{"num_hidden_layers": 11, "hidden_size": 128, "num_attention_heads": 4, "num_key_value_heads": 4, "head_dim": 32, "intermediate_size": 512, "vocab_size": 8063, "hidden_act": "gelu", "norm": "layernorm", "norm_place": "pre", "norm_eps": 1e-06, "positions": "rope", "rope_theta": 10000.0, "rope_fraction": 1.0, "qk_norm": false, "attn_scale": 0.177, "bias": "all", "tie_word_embeddings": false, "parallel_block": true, "init": "uniform", "init_std_qkv": 0.0437, "init_std_o": 0.0437, "init_std_up": 0.0437, "init_std_down": 0.0, "optimizer": "soap_variant", "learning_rate": 0.00443, "beta1": 0.95, "beta2": 0.99, "weight_decay": 0.0, "lr_head": 0.00722, "warmup_steps": 200, "schedule": "cos", "final_lr_fraction": 0.03, "batch_tokens": 16384, "max_seq_len": 256, "doc_mask": true, "train_tokens": 124700000, "max_steps": 7612, "dataset": "wikipedia_en"}
Each number is 50 + 12 x the weight over its row's rms, rounded and kept within 0 to 99. Layers, rows and columns count from 0. The size before them is the row's rms in percent of the matrix's.

# layer 4 attention value, 128x128, rms 0.177, rows 41-63, columns 0-127
101:50 46 60 44 52 43 35 48 45 43 54 44 38 54 55 73 55 73 62 53 53 47 61 35 43 67 37 69 76 50 48 39 46 70 43 30 46 70 36 43 60 44 56 43 41 45 32 37 73 57 37 43 69 75 47 58 70 61 51 48 49 39 25 39 58 38 50 51 50 49 49 60 58 33 64 61 76 46 39 37 72 60 38 40 35 40 44 43 53 51 43 53 77 48 48 74 46 60 56 41 53 33 35 44 76 45 60 55 50 56 58 37 71 49 39 34 32 47 71 41 52 41 35 45 55 55 34 41
089:47 56 63 47 70 57 29 42 43 63 28 39 54 49 43 43 42 37 38 56 33 56 38 43 55 41 49 64 57 72 46 69 52 74 56 43 39 65 67 49 52 49 61 30 25 50 40 40 46 35 45 38 51 69 60 45 54 37 31 33 62 56 53 25 39 73 64 66 53 76 41 48 40 52 56 40 31 44 34 37 62 60 43 64 24 64 47 50 42 64 67 60 44 61 30 41 58 61 75 41 34 49 45 53 63 43 48 51 35 48 25 40 41 44 51 51 49 48 55 55 29 62 53 59 48 37 49 42
089:55 68 25 17 29 37 86 40 52 34 46 42 53 29 51 60 58 48 50 65 51 57 57 44 31 33 54 48 63 53 41 47 46 37 61 71 52 29 60 47 55 74 21 47 56 44 48 64 27 61 41 58 42 56 50 43 59 46 61 43 49 63 48 45 61 65 49 82 40 75 58 37 47 48 48 42 52 57 43 48 63 50 52 42 63 32 56 42 60 55 50 54 40 41 40 46 38 56 69 65 45 50 81 54 43 56 48 52 44 38 46 36 60 51 67 54 48 42 49 55 48 68 41 71 42 48 50 43
101:47 68 57 48 60 45 39 65 60 36 58 47 58 68 46 43 68 59 66 67 47 58 46 60 57 66 38 60 55 60 60 38 70 40 65 52 59 36 33 44 58 59 54 23 39 58 55 33 44 49 46 48 56 54 34 41 34 22 51 54 69 56 47 76 61 40 23 50 59 38 52 50 39 34 36 44 39 47 42 32 42 49 69 42 40 65 58 69 55 47 42 28 25 48 58 47 62 54 57 81 51 62 74 46 55 44 46 48 42 53 44 40 62 33 30 56 52 48 61 42 47 71 73 59 59 56 39 44
103:31 66 49 52 73 59 72 34 55 71 65 38 55 51 24 48 54 64 62 36 34 71 42 74 42 43 48 57 49 39 54 43 34 37 50 49 50 34 65 43 52 43 59 35 34 58 41 39 50 50 59 30 46 47 51 42 53 47 61 59 63 50 29 61 62 52 35 55 45 51 57 47 07 43 35 61 50 66 64 29 45 65 73 37 56 70 41 40 47 62 51 55 44 45 45 37 48 55 41 45 53 51 57 64 41 71 58 46 42 62 45 45 55 41 56 53 48 57 80 25 35 47 36 52 44 65 45 44
116:65 45 48 48 45 50 52 58 64 53 44 56 47 60 56 55 55 47 53 16 64 46 52 51 40 62 68 45 57 46 24 79 39 47 46 64 44 62 52 46 34 59 58 61 62 51 65 64 36 44 47 52 46 72 56 41 59 72 44 68 57 60 76 41 43 66 52 50 53 50 60 52 55 45 52 38 49 55 57 64 50 35 48 45 68 41 45 69 54 42 63 60 53 51 46 47 57 44 48 80 18 57 43 53 44 51 26 37 46 53 55 42 50 51 69 42 51 35 25 51 47 00 62 46 44 66 51 46
091:47 68 48 46 48 65 55 17 66 37 28 62 36 52 37 65 72 63 55 48 37 54 56 64 46 64 45 55 46 23 39 26 58 56 51 46 66 64 48 45 46 44 59 47 59 43 39 51 19 53 65 49 56 57 63 60 94 45 56 63 42 65 46 34 41 62 60 40 46 42 45 55 42 57 52 58 43 36 61 50 73 48 45 58 53 42 53 50 66 63 35 45 64 54 35 57 55 52 62 45 47 45 60 37 51 64 35 31 37 29 49 26 62 64 49 72 47 48 56 59 60 32 51 53 37 58 54 46
095:29 49 51 67 57 36 45 39 48 44 41 66 40 42 57 48 49 63 52 42 55 38 35 73 56 62 64 40 46 37 51 77 60 28 40 56 54 55 59 35 45 48 43 46 65 45 43 32 32 49 53 49 60 44 35 48 46 64 57 63 42 68 64 44 44 66 59 65 49 66 47 40 52 48 46 41 50 44 51 64 41 34 55 32 59 41 61 33 38 60 65 48 44 50 50 10 44 38 53 66 54 41 58 48 62 58 37 79 63 58 23 60 52 35 63 24 36 55 47 49 45 38 52 59 39 33 70 73
094:51 62 39 46 54 49 47 43 44 55 39 47 75 60 64 50 54 39 54 45 54 35 56 57 52 39 51 39 44 49 32 44 59 49 44 65 58 59 56 42 46 51 31 55 42 45 59 77 51 61 60 55 50 76 38 60 50 77 36 50 59 39 60 50 45 57 66 28 61 70 53 45 71 33 48 37 58 72 40 70 76 49 63 47 52 50 38 39 39 50 49 50 34 65 46 32 60 29 71 45 76 60 50 63 54 55 29 45 62 31 29 28 55 30 57 44 42 37 44 69 44 56 59 56 66 71 41 37
091:41 54 56 61 37 42 44 39 40 74 58 56 33 65 33 45 38 54 37 61 27 69 58 31 26 48 32 47 60 51 50 41 56 66 60 53 66 35 55 76 78 55 71 41 48 54 39 44 55 49 73 64 43 49 20 51 30 49 49 53 64 48 27 49 49 52 52 44 44 38 53 55 37 48 62 48 45 49 49 47 56 35 46 68 51 47 45 57 80 87 55 49 43 49 58 50 39 49 66 36 69 51 42 44 41 33 42 62 33 49 58 48 44 39 54 55 49 43 61 45 71 62 39 64 49 57 39 34
102:61 43 55 59 16 68 46 47 50 40 53 47 36 46 81 50 67 56 58 38 63 52 70 59 50 50 38 45 45 62 26 50 34 58 49 49 38 32 42 43 44 33 49 59 72 57 39 41 41 57 66 48 38 56 49 59 25 53 30 53 40 50 64 36 43 42 71 56 60 59 43 47 43 35 61 64 46 65 62 63 87 62 29 58 45 36 48 48 54 52 44 19 64 58 43 56 38 54 61 30 31 41 54 64 61 71 61 48 47 52 53 37 47 66 43 47 44 45 56 39 40 48 35 38 67 47 52 52
089:46 48 36 52 56 27 60 33 52 30 39 65 52 52 44 54 47 50 49 48 43 34 42 45 74 66 45 59 53 39 53 78 50 35 54 18 65 44 67 48 45 66 71 42 61 44 54 61 45 45 50 42 57 49 55 36 49 50 40 46 42 69 51 54 33 28 43 70 67 57 26 32 37 55 55 46 69 42 44 68 50 52 59 72 46 45 71 65 55 61 62 48 21 51 60 26 48 56 75 49 40 37 59 46 56 65 54 52 74 41 39 50 53 33 61 45 65 55 47 48 58 71 42 51 52 58 38 42
104:60 46 59 52 28 54 65 49 57 45 44 38 42 46 66 50 55 48 52 55 51 58 67 26 43 57 33 48 58 46 31 41 49 54 63 59 56 25 49 45 56 60 55 44 50 59 47 55 38 52 34 62 59 63 34 72 20 11 31 56 19 55 58 39 44 33 51 43 55 48 65 44 42 67 39 73 44 51 53 50 57 44 34 48 54 32 63 32 40 35 55 42 58 46 37 69 48 57 48 45 57 52 52 50 63 57 39 42 43 34 57 50 44 53 20 61 57 68 44 54 39 65 45 41 53 22 37 70
093:47 33 51 67 48 54 82 56 40 37 44 49 45 86 61 55 41 49 53 51 49 46 61 35 51 68 41 60 52 24 32 46 42 53 26 64 66 61 44 60 48 22 60 54 43 50 52 49 73 58 25 59 57 52 57 50 59 31 45 60 61 88 44 50 55 49 25 55 54 54 55 51 42 56 52 61 77 43 54 42 40 37 41 25 48 48 44 53 66 60 50 47 53 42 53 62 58 46 56 63 61 55 34 44 45 66 62 73 43 42 70 57 46 41 40 59 38 49 35 39 55 50 43 38 37 67 43 43
092:53 47 52 37 59 59 45 42 61 55 42 50 42 62 41 54 69 57 32 47 56 65 32 43 34 40 42 57 58 18 68 53 56 49 53 36 53 63 41 52 73 47 66 54 49 46 60 50 68 57 53 51 42 41 80 44 56 41 65 51 29 52 58 35 40 49 66 60 51 51 48 33 57 54 33 43 60 59 31 66 57 41 46 48 37 32 57 63 44 73 59 41 52 43 35 43 39 49 60 72 23 52 47 67 62 28 72 70 35 37 54 51 51 49 42 56 63 35 61 45 52 48 39 22 35 46 32 26
102:48 57 53 36 63 51 53 58 35 63 35 50 51 64 23 34 54 32 66 45 42 50 52 62 70 38 59 62 50 40 47 51 64 56 48 48 47 64 51 50 31 40 61 49 26 58 46 51 54 51 51 45 68 59 52 54 39 58 59 56 38 45 44 51 67 44 20 64 55 66 36 32 41 45 38 61 43 69 31 50 49 71 55 60 44 56 41 57 57 65 18 38 32 73 57 42 45 63 44 78 52 58 64 77 40 54 65 45 54 49 25 57 60 62 55 66 35 53 35 38 51 68 39 63 55 55 63 37
084:47 71 62 46 31 45 54 41 59 41 61 60 50 50 51 77 47 43 51 50 27 50 34 48 28 72 51 34 46 41 66 67 60 51 51 41 56 76 58 50 51 56 02 52 51 43 46 59 31 72 63 65 47 65 35 54 64 66 63 42 52 41 29 70 53 55 69 53 43 57 46 59 58 46 61 56 63 50 55 63 53 60 50 50 47 60 59 28 45 42 70 71 51 49 54 43 49 51 53 45 60 67 48 49 43 63 41 26 62 37 39 58 57 40 53 39 54 48 59 49 42 63 35 49 59 34 70 31
095:53 75 41 52 77 44 59 24 61 56 48 57 37 65 25 62 52 61 62 36 45 47 50 59 48 59 68 55 72 50 55 48 38 31 30 51 43 67 62 45 63 51 57 48 56 45 48 51 66 51 36 36 41 38 51 61 38 45 55 50 57 52 50 51 32 43 57 43 50 54 52 43 54 44 39 52 59 43 47 55 54 55 53 51 45 25 80 70 28 65 36 27 23 69 54 32 51 50 59 48 46 14 50 64 45 49 46 52 56 53 31 51 50 68 55 54 57 62 49 41 29 50 83 57 40 51 47 33
089:61 51 54 60 69 65 44 76 35 66 53 56 43 54 55 47 39 51 25 46 51 61 53 35 24 46 44 51 57 60 38 55 39 65 68 54 49 76 46 47 55 62 47 54 49 62 51 43 64 35 47 49 44 52 46 24 41 35 53 52 66 28 44 61 70 48 58 58 35 54 76 34 51 49 81 41 60 30 71 47 47 65 39 53 45 51 25 39 43 31 45 59 63 48 50 79 48 37 62 32 48 38 27 50 62 50 54 46 49 46 66 49 69 61 48 57 59 49 41 45 33 49 54 47 36 51 60 70
085:54 46 54 28 65 58 41 64 39 67 25 58 69 48 31 34 33 42 45 49 61 43 65 48 68 21 52 67 49 45 40 47 46 60 55 44 29 33 41 63 41 41 50 38 61 40 69 51 49 59 58 56 58 70 46 36 44 44 33 21 57 53 60 40 67 45 35 55 49 40 37 77 61 52 52 42 58 63 56 38 59 50 41 48 24 62 43 63 74 43 46 68 49 42 47 58 65 51 39 60 48 58 56 47 51 47 44 60 68 45 57 64 64 25 49 76 33 50 55 63 37 37 47 40 66 59 44 51
095:45 71 48 49 55 47 57 49 49 31 54 65 69 36 35 38 62 62 59 42 54 51 59 56 51 48 36 48 38 48 70 39 60 39 29 47 68 45 44 45 59 42 34 41 55 41 60 49 42 52 57 59 30 41 52 44 59 63 60 54 44 74 34 59 31 75 46 41 67 40 38 39 62 33 16 40 58 59 38 51 65 60 56 51 70 42 48 49 49 66 50 43 58 38 56 13 41 60 56 38 51 62 72 59 36 52 58 61 54 50 47 25 43 59 74 35 39 68 63 72 64 57 41 62 44 44 53 64
110:55 46 47 46 50 42 55 62 44 61 57 45 57 47 62 69 35 34 45 51 61 38 66 45 42 52 74 43 49 53 57 45 54 67 51 57 33 58 62 60 46 66 26 74 52 69 48 65 46 53 65 88 38 70 54 74 45 48 48 48 25 34 61 52 46 52 57 39 38 42 72 67 76 64 68 23 48 35 43 44 50 36 35 49 61 44 46 47 59 30 61 47 63 40 49 56 55 53 55 48 48 59 31 46 45 43 36 47 56 38 49 53 43 37 53 61 50 52 06 44 57 49 52 45 62 41 62 48
092:26 52 63 71 64 47 50 36 68 44 43 57 17 54 46 34 36 58 46 49 56 59 32 57 56 38 37 53 64 44 68 42 50 38 31 70 70 36 56 38 42 46 73 42 47 52 58 27 49 50 41 42 46 52 47 55 43 49 41 58 44 76 61 67 69 40 43 41 35 60 60 61 19 40 32 43 44 58 61 51 33 67 63 53 38 49 70 45 43 31 22 38 51 49 36 47 47 50 42 58 50 60 73 43 51 52 60 43 51 53 43 66 30 55 46 49 60 58 56 58 65 47 58 48 55 26 62 53
# layer 4 attention output (transposed), 128x128, rms 0.165, rows 41-63, columns 0-127
104:50 47 53 44 51 63 55 50 29 16 63 53 37 41 44 28 52 37 59 40 63 53 51 55 45 49 59 33 47 46 42 40 57 32 40 69 42 45 73 31 36 53 70 34 33 45 59 50 10 36 49 54 61 42 48 54 51 49 53 57 42 58 41 58 52 64 48 64 38 78 28 59 55 62 43 45 50 46 39 54 31 65 46 60 70 58 61 71 53 40 43 79 48 45 56 44 51 71 57 57 81 48 42 50 38 73 37 59 44 56 47 42 46 45 50 42 34 34 52 54 39 44 58 54 54 64 58 37
089:35 29 58 64 52 46 63 59 51 63 37 53 38 69 54 38 58 58 53 60 47 60 51 44 35 30 34 60 48 62 60 53 57 53 29 43 20 41 66 69 51 50 39 68 58 51 60 43 51 45 54 34 39 11 68 55 41 66 38 72 33 52 49 79 45 52 60 46 34 43 31 48 62 46 47 63 30 65 40 44 46 46 55 49 72 71 43 52 55 25 48 44 54 36 41 45 46 47 42 64 62 34 55 53 37 45 45 48 30 67 47 67 39 63 42 44 53 57 61 42 51 35 44 72 47 44 60 55
086:47 33 47 25 56 53 36 43 49 45 43 69 37 59 58 38 28 45 51 45 33 42 58 44 54 61 59 70 52 76 39 46 44 57 56 67 65 39 51 61 39 30 53 46 45 37 56 41 55 38 46 46 42 59 53 48 34 34 40 77 47 72 53 62 68 45 51 61 37 60 38 66 48 55 39 53 55 48 74 65 48 62 47 14 53 74 63 53 62 66 60 40 61 43 32 44 28 59 54 44 34 51 40 48 37 46 41 39 53 56 48 31 68 54 36 68 64 31 57 39 68 42 51 43 49 48 28 47
100:43 39 61 49 69 55 68 49 62 39 39 69 43 49 45 44 49 34 59 51 77 52 64 59 48 45 66 32 53 58 75 69 37 62 52 59 36 26 58 57 51 34 28 45 57 46 40 58 57 72 50 30 50 47 30 55 42 58 37 42 39 53 56 34 38 38 45 64 48 67 41 45 44 59 55 42 54 31 50 54 52 32 60 67 58 74 73 48 53 46 58 47 62 61 65 64 76 41 61 28 45 35 55 53 44 23 53 42 51 57 41 50 66 52 62 34 32 35 49 48 49 53 28 50 40 73 52 59
101:55 54 54 45 43 56 39 48 59 52 34 51 57 48 42 53 47 42 55 46 50 60 56 47 12 70 32 70 35 41 53 46 63 39 61 61 54 35 41 81 42 47 47 41 60 48 39 39 48 50 46 59 35 51 26 61 46 42 38 65 21 70 43 45 54 46 30 27 39 60 45 42 66 44 20 41 59 51 47 88 51 60 57 53 64 48 48 42 51 32 55 53 58 60 68 47 63 54 64 63 35 60 38 54 48 46 54 49 44 45 51 50 50 45 73 45 61 46 58 68 45 32 69 69 54 37 26 56
114:51 32 51 42 37 39 45 44 49 39 76 20 55 60 62 43 47 45 50 39 41 49 62 31 58 40 50 30 54 42 53 63 48 52 59 41 57 41 43 84 57 59 38 45 44 42 59 49 39 70 50 33 58 49 47 56 63 33 42 42 53 42 70 52 78 54 63 32 47 49 52 67 61 41 73 41 66 56 66 31 59 52 46 55 40 61 33 52 53 37 68 19 70 58 53 41 55 45 35 58 44 65 48 59 55 59 41 61 67 43 59 53 44 35 52 51 44 48 23 44 45 35 41 56 76 45 44 26
094:63 49 35 45 51 53 41 48 30 56 59 65 48 55 78 44 50 66 51 47 51 37 83 57 35 69 56 38 45 67 37 65 52 48 48 63 60 52 48 32 51 63 70 63 39 58 51 52 66 64 48 62 57 57 49 62 44 31 23 47 53 46 38 41 52 49 63 47 55 63 24 54 52 61 57 42 56 37 00 30 40 50 43 40 67 63 34 46 38 38 40 54 73 50 53 47 63 55 44 40 44 58 46 48 58 43 56 47 72 58 42 42 38 60 36 42 47 40 50 47 22 57 37 49 62 52 59 61
088:64 56 46 38 58 33 35 42 58 41 51 46 48 59 45 58 27 39 45 53 33 67 52 40 51 33 59 65 47 46 30 24 53 58 49 39 54 58 52 79 62 50 48 43 60 63 51 29 50 46 43 56 38 49 68 72 43 67 51 52 48 56 49 62 28 60 62 35 48 46 47 52 39 64 65 45 28 46 37 36 53 39 52 66 28 56 57 71 30 42 52 56 76 46 57 51 65 66 38 40 38 39 69 67 63 35 59 56 63 49 55 49 61 59 65 76 53 50 49 59 30 65 69 55 71 40 59 37
089:61 50 67 60 41 46 50 51 65 44 53 41 59 47 59 83 52 52 37 62 57 46 47 30 55 62 47 54 50 67 40 62 35 61 51 35 47 56 67 25 67 69 29 42 69 45 41 29 57 59 32 49 52 51 47 71 49 64 53 52 33 43 41 74 48 47 50 53 30 49 52 47 47 50 53 24 53 27 54 38 53 73 48 52 47 54 46 59 51 66 56 64 60 38 56 39 52 58 36 53 32 41 41 47 47 67 47 57 26 46 44 45 29 68 55 47 37 64 35 18 68 47 56 31 68 63 64 42
090:52 62 47 22 33 67 65 56 52 44 35 58 42 46 64 50 63 48 38 66 58 53 28 55 37 50 55 53 46 42 44 44 50 41 36 61 69 42 59 47 48 63 38 41 55 51 64 51 49 42 28 45 52 45 42 44 49 64 56 45 68 29 53 65 40 69 55 70 41 36 14 55 59 51 55 46 57 49 33 56 56 41 76 52 61 52 52 24 42 49 70 33 34 66 53 40 59 35 21 50 29 41 71 30 46 49 64 61 49 41 53 43 38 35 48 50 66 58 68 75 49 32 53 42 45 51 43 57
104:35 28 44 49 77 44 39 58 43 54 46 27 69 46 68 53 51 60 43 72 44 58 39 43 41 47 29 48 53 81 50 28 73 31 61 47 61 53 39 48 81 72 61 53 43 47 57 58 66 37 40 71 56 43 53 64 47 31 52 48 50 56 53 55 54 67 36 44 56 37 55 51 32 63 58 43 45 45 60 39 46 50 45 27 63 57 51 51 54 68 42 53 45 58 56 37 40 60 51 54 83 58 44 56 56 64 81 53 50 50 34 30 71 54 62 65 48 46 51 43 38 41 39 51 54 49 47 44
091:46 46 43 35 50 24 48 29 44 42 50 45 34 61 63 43 44 37 26 40 26 66 53 48 48 54 39 81 68 56 55 49 53 63 48 59 45 23 33 45 65 29 48 62 29 48 35 29 27 44 36 45 47 51 45 46 70 73 72 55 75 32 51 53 55 52 59 59 54 61 37 48 36 58 41 49 42 53 52 45 55 56 44 36 51 41 57 52 40 42 67 57 71 57 42 46 57 56 60 36 65 47 60 55 37 30 57 58 42 70 41 48 61 69 40 56 57 68 40 42 43 79 46 53 50 58 55 49
110:54 39 72 38 59 59 54 72 40 25 31 47 52 01 55 54 59 70 38 58 34 39 40 64 45 59 38 34 52 48 50 50 58 49 49 57 51 42 51 50 59 34 51 55 46 47 46 61 68 53 56 43 48 61 85 64 46 44 64 64 63 53 53 64 39 38 56 49 53 52 52 39 23 48 41 52 56 52 58 56 61 69 43 73 51 39 53 41 34 50 33 52 52 36 35 64 38 41 41 37 58 48 53 63 62 70 62 55 50 63 47 47 71 50 37 53 49 66 59 42 38 24 27 46 62 54 52 61
086:65 37 60 30 37 60 47 53 49 44 37 55 56 25 45 43 48 49 44 47 60 27 49 54 60 56 66 54 30 55 74 38 58 50 46 72 52 47 45 37 52 68 66 35 34 57 35 46 32 42 72 64 56 55 41 34 73 37 63 34 42 48 48 55 62 40 59 51 51 50 43 43 39 36 65 61 55 51 53 40 65 61 54 55 53 77 56 70 23 57 59 51 55 58 43 56 53 50 36 45 42 74 37 61 58 31 33 43 49 37 57 84 60 50 58 69 40 72 47 69 55 51 51 49 62 34 46 57
087:47 73 46 57 38 57 59 53 48 73 39 57 60 29 66 39 37 46 42 52 28 40 46 42 57 40 89 56 35 67 64 56 49 43 48 62 24 53 51 62 49 50 54 73 48 47 79 37 58 42 32 68 47 63 66 53 43 57 61 23 42 62 69 50 62 41 44 33 51 62 31 56 47 67 58 55 40 55 43 60 47 47 57 46 65 55 37 60 63 33 60 36 37 63 64 55 24 60 45 55 64 43 43 28 50 60 43 66 55 40 46 55 58 37 37 54 57 62 43 43 51 49 34 56 42 36 47 59
103:41 36 69 56 48 31 65 28 68 61 48 64 48 52 45 56 41 51 51 37 34 42 48 50 49 74 48 77 55 49 69 29 60 34 39 50 46 36 42 39 73 59 43 44 52 56 65 53 66 38 39 24 48 35 48 28 56 60 49 58 33 55 55 43 44 54 46 48 50 60 32 54 42 60 31 69 57 36 49 45 45 55 44 48 57 59 31 44 74 34 47 58 34 68 64 37 65 58 71 41 41 31 64 40 42 47 59 39 71 50 57 72 40 41 46 40 51 48 18 59 63 50 60 59 42 46 62 44
081:50 73 63 40 64 58 39 60 39 58 53 61 33 75 46 51 37 32 43 62 48 52 63 34 48 66 55 50 26 57 45 65 32 37 55 60 64 62 47 38 29 58 45 42 70 46 53 43 45 50 52 43 43 64 35 71 30 68 71 39 51 40 41 34 51 61 51 62 24 65 57 44 52 37 42 46 42 58 46 33 63 49 39 70 46 49 33 74 53 66 66 48 50 34 34 49 55 68 31 30 54 43 44 54 47 52 67 65 42 61 52 43 58 58 34 55 49 24 52 62 33 60 68 51 48 43 66 54
102:86 74 58 31 49 44 34 44 31 40 27 63 66 59 52 22 44 34 47 64 60 49 52 38 57 46 52 69 81 66 42 52 50 68 60 32 23 55 36 59 53 47 46 45 44 70 46 62 49 49 36 59 48 57 39 36 53 70 38 52 41 48 60 71 42 53 47 57 51 59 52 59 45 62 49 47 55 49 47 65 53 43 69 47 54 46 32 46 66 49 51 46 46 50 51 57 46 59 47 46 38 39 54 53 46 32 46 52 63 49 40 53 57 47 40 51 45 35 00 40 35 53 49 54 73 51 51 57
101:37 41 69 71 41 45 48 44 41 62 47 31 42 52 32 53 51 46 84 61 57 54 40 44 33 48 37 26 42 50 72 64 58 53 42 53 52 51 44 44 36 34 47 55 44 58 66 34 50 48 56 63 58 60 70 30 47 42 63 53 21 60 46 52 55 53 68 87 61 45 32 64 56 57 62 59 45 49 76 58 48 57 44 48 49 37 41 28 28 56 59 55 55 47 42 68 57 54 35 64 43 43 50 39 64 45 40 60 55 68 74 36 41 54 50 53 47 54 39 53 60 31 45 62 40 34 34 59
081:52 61 69 39 38 48 45 53 40 63 64 48 34 44 40 66 56 38 43 32 36 52 48 66 64 45 56 52 36 73 50 39 63 53 43 54 46 52 47 40 49 60 56 55 57 68 35 41 45 39 62 22 50 46 49 55 61 38 33 51 50 54 43 47 56 60 56 57 71 38 37 36 60 51 55 47 75 41 42 75 42 42 52 76 52 60 63 31 49 66 52 48 57 50 68 34 32 63 75 61 61 49 60 58 58 35 22 71 30 48 61 51 29 43 63 42 48 46 33 31 61 37 51 62 27 62 52 31
107:53 73 45 22 57 19 43 46 53 59 47 29 60 50 59 66 42 45 41 41 39 56 42 56 38 66 64 47 64 58 55 55 50 68 69 30 56 50 42 44 56 63 39 54 36 42 33 63 55 68 46 53 56 71 57 32 22 51 54 44 57 46 45 45 43 60 36 44 36 61 53 44 37 36 53 52 41 29 43 63 50 39 56 46 67 75 41 56 58 25 60 56 44 39 72 39 48 63 65 46 54 39 44 55 57 42 44 34 65 45 49 48 46 55 47 42 48 36 89 41 44 64 59 29 58 52 66 55
110:50 39 53 63 20 35 51 56 50 41 72 51 47 60 58 46 43 52 52 58 58 42 35 64 75 39 41 40 51 48 47 40 49 40 37 38 73 36 60 49 44 45 52 57 55 55 61 39 54 31 44 52 39 74 71 67 49 51 43 60 71 40 65 29 44 36 28 59 61 32 59 48 54 28 65 44 58 43 48 30 72 51 37 45 51 61 24 59 52 37 55 51 41 30 39 67 64 42 34 65 54 45 57 53 50 66 56 67 51 26 63 49 64 38 48 62 41 37 46 43 67 68 43 43 58 68 46 64
086:51 75 50 39 55 47 69 46 26 38 36 60 61 37 30 56 64 33 60 39 45 71 65 55 39 39 57 54 46 19 54 67 53 36 45 71 54 60 42 70 48 69 39 27 43 28 51 56 57 63 43 70 40 56 77 46 38 66 42 56 51 43 33 57 47 49 43 29 61 55 50 39 40 58 54 77 45 34 51 50 43 62 37 56 37 48 25 53 42 53 57 39 53 61 61 59 50 26 51 54 46 43 51 72 54 35 51 46 40 58 51 59 59 70 65 58 48 40 66 36 54 50 55 64 50 48 33 42
# layer 4 attention query, 128x128, rms 0.185, rows 64-68, columns 0-127
078:18 42 68 48 48 56 53 61 54 48 60 36 53 61 49 40 50 46 38 57 59 46 61 60 58 60 52 39 57 63 54 55 65 55 62 59 54 72 50 49 40 66 62 46 38 55 51 40 42 61 20 57 22 45 48 74 56 45 54 41 64 43 33 69 42 48 52 42 52 49 32 66 80 55 69 51 28 38 30 39 66 37 69 45 59 57 46 77 24 33 65 67 42 46 30 48 70 54 52 56 48 39 41 47 36 59 43 50 61 65 54 39 40 36 66 48 52 63 40 45 68 43 64 44 49 46 38 57
070:59 50 46 54 55 38 46 39 38 38 50 46 57 61 64 69 36 46 48 31 48 52 54 60 34 59 65 54 50 47 51 74 65 57 40 71 45 59 31 50 34 59 51 52 45 32 53 51 50 74 45 30 19 29 31 48 43 57 60 61 35 60 46 42 44 46 62 38 36 51 60 51 80 42 59 50 55 32 50 49 44 37 41 33 37 53 52 38 50 45 32 35 39 39 61 70 40 67 64 27 59 42 54 55 65 24 29 71 56 45 48 36 63 50 33 47 38 43 49 74 52 42 62 54 35 55 49 34
075:62 60 66 30 68 58 41 44 48 56 36 52 67 67 48 62 63 67 43 63 64 45 51 34 56 51 45 42 56 46 53 31 34 39 43 30 60 43 53 71 46 57 57 72 58 58 35 52 43 47 39 68 53 59 64 45 56 62 52 75 52 53 64 54 53 45 40 61 32 41 71 54 34 56 48 51 33 65 57 49 30 39 42 68 51 54 43 42 38 82 51 27 57 52 36 44 43 40 61 50 38 51 84 44 67 73 70 55 42 51 72 62 50 50 57 44 58 59 39 44 53 67 53 38 50 28 48 64
100:49 59 66 60 40 48 50 39 67 47 52 32 62 52 50 53 46 54 48 50 62 53 52 47 72 41 70 48 60 61 45 44 30 36 48 42 48 68 38 75 48 57 59 53 70 39 39 42 60 65 37 45 62 40 59 32 64 65 53 48 40 39 63 47 72 44 52 48 54 31 46 53 22 50 63 58 34 46 53 25 56 33 34 44 10 74 41 51 52 53 46 45 64 69 46 66 61 30 58 42 46 50 55 55 49 51 64 28 65 49 49 50 57 53 50 42 60 33 12 48 38 34 44 40 45 46 41 57
094:79 47 41 66 60 70 51 51 57 77 42 57 57 57 59 47 20 41 57 49 74 56 51 50 50 73 42 29 39 51 46 49 28 70 53 68 60 60 55 49 15 68 39 44 51 34 34 58 40 40 41 69 51 56 60 51 43 52 35 56 49 33 74 55 39 58 59 34 58 58 58 45 49 39 48 48 48 39 32 41 50 42 40 55 52 41 62 63 58 51 37 55 41 38 42 56 57 57 47 49 41 42 33 74 71 40 27 57 40 67 50 64 58 33 39 37 41 51 33 45 47 56 50 71 62 55 43 59
# layer 4 attention key, 128x128, rms 0.179, rows 64-67, columns 0-127
088:54 48 57 61 58 50 74 34 61 36 60 25 54 51 25 48 55 30 36 41 49 36 75 45 65 50 45 41 49 41 61 56 68 41 52 48 45 65 38 52 45 83 57 54 60 65 50 39 55 50 52 42 43 40 54 45 49 49 56 26 49 44 57 41 54 55 50 70 33 46 46 54 28 51 53 52 58 51 55 69 47 46 53 51 56 58 53 65 32 51 32 47 32 52 45 38 85 36 79 68 68 56 58 50 58 49 54 44 42 61 39 38 25 60 45 26 42 64 50 61 48 53 75 44 59 24 55 56
090:39 75 66 51 66 57 18 60 38 60 38 56 56 46 65 37 36 74 47 51 44 53 53 51 50 45 49 55 37 36 46 42 41 37 41 59 53 38 51 55 29 31 40 72 65 12 43 53 70 62 32 47 57 48 35 36 47 58 46 41 37 39 63 61 46 47 50 54 55 30 44 40 55 57 59 81 51 55 37 47 46 54 49 53 57 52 37 46 69 66 64 61 55 33 40 49 48 41 52 19 58 29 50 53 43 48 37 65 40 49 68 82 48 64 47 41 55 49 38 49 37 47 46 57 60 52 56 55
096:46 44 71 36 46 63 38 43 59 59 45 46 42 39 54 47 62 43 45 71 29 36 45 54 48 28 63 55 49 45 53 30 52 35 37 29 61 37 55 68 48 37 55 53 50 42 50 54 24 56 58 57 56 71 55 45 24 61 55 63 61 34 41 67 29 33 33 55 68 54 57 36 54 69 42 46 52 71 55 44 51 47 14 50 52 43 46 30 52 59 38 52 56 30 53 54 58 64 48 57 46 55 44 34 59 48 46 26 46 54 36 49 64 26 45 46 41 38 69 68 73 35 61 30 56 43 44 52
108:38 56 68 42 55 62 35 55 47 74 33 44 61 59 62 45 64 64 62 43 64 49 61 33 56 41 59 53 50 49 40 61 50 32 42 59 50 58 33 46 30 55 35 62 34 40 53 39 51 38 58 59 66 57 24 53 42 37 37 54 39 39 59 52 60 39 47 32 55 45 55 31 63 48 61 65 47 64 45 42 60 36 24 58 38 59 51 15 56 61 61 43 75 39 53 53 21 64 42 58 23 56 54 35 59 47 44 52 45 48 47 40 66 22 46 64 58 39 43 62 66 46 53 39 35 49 49 66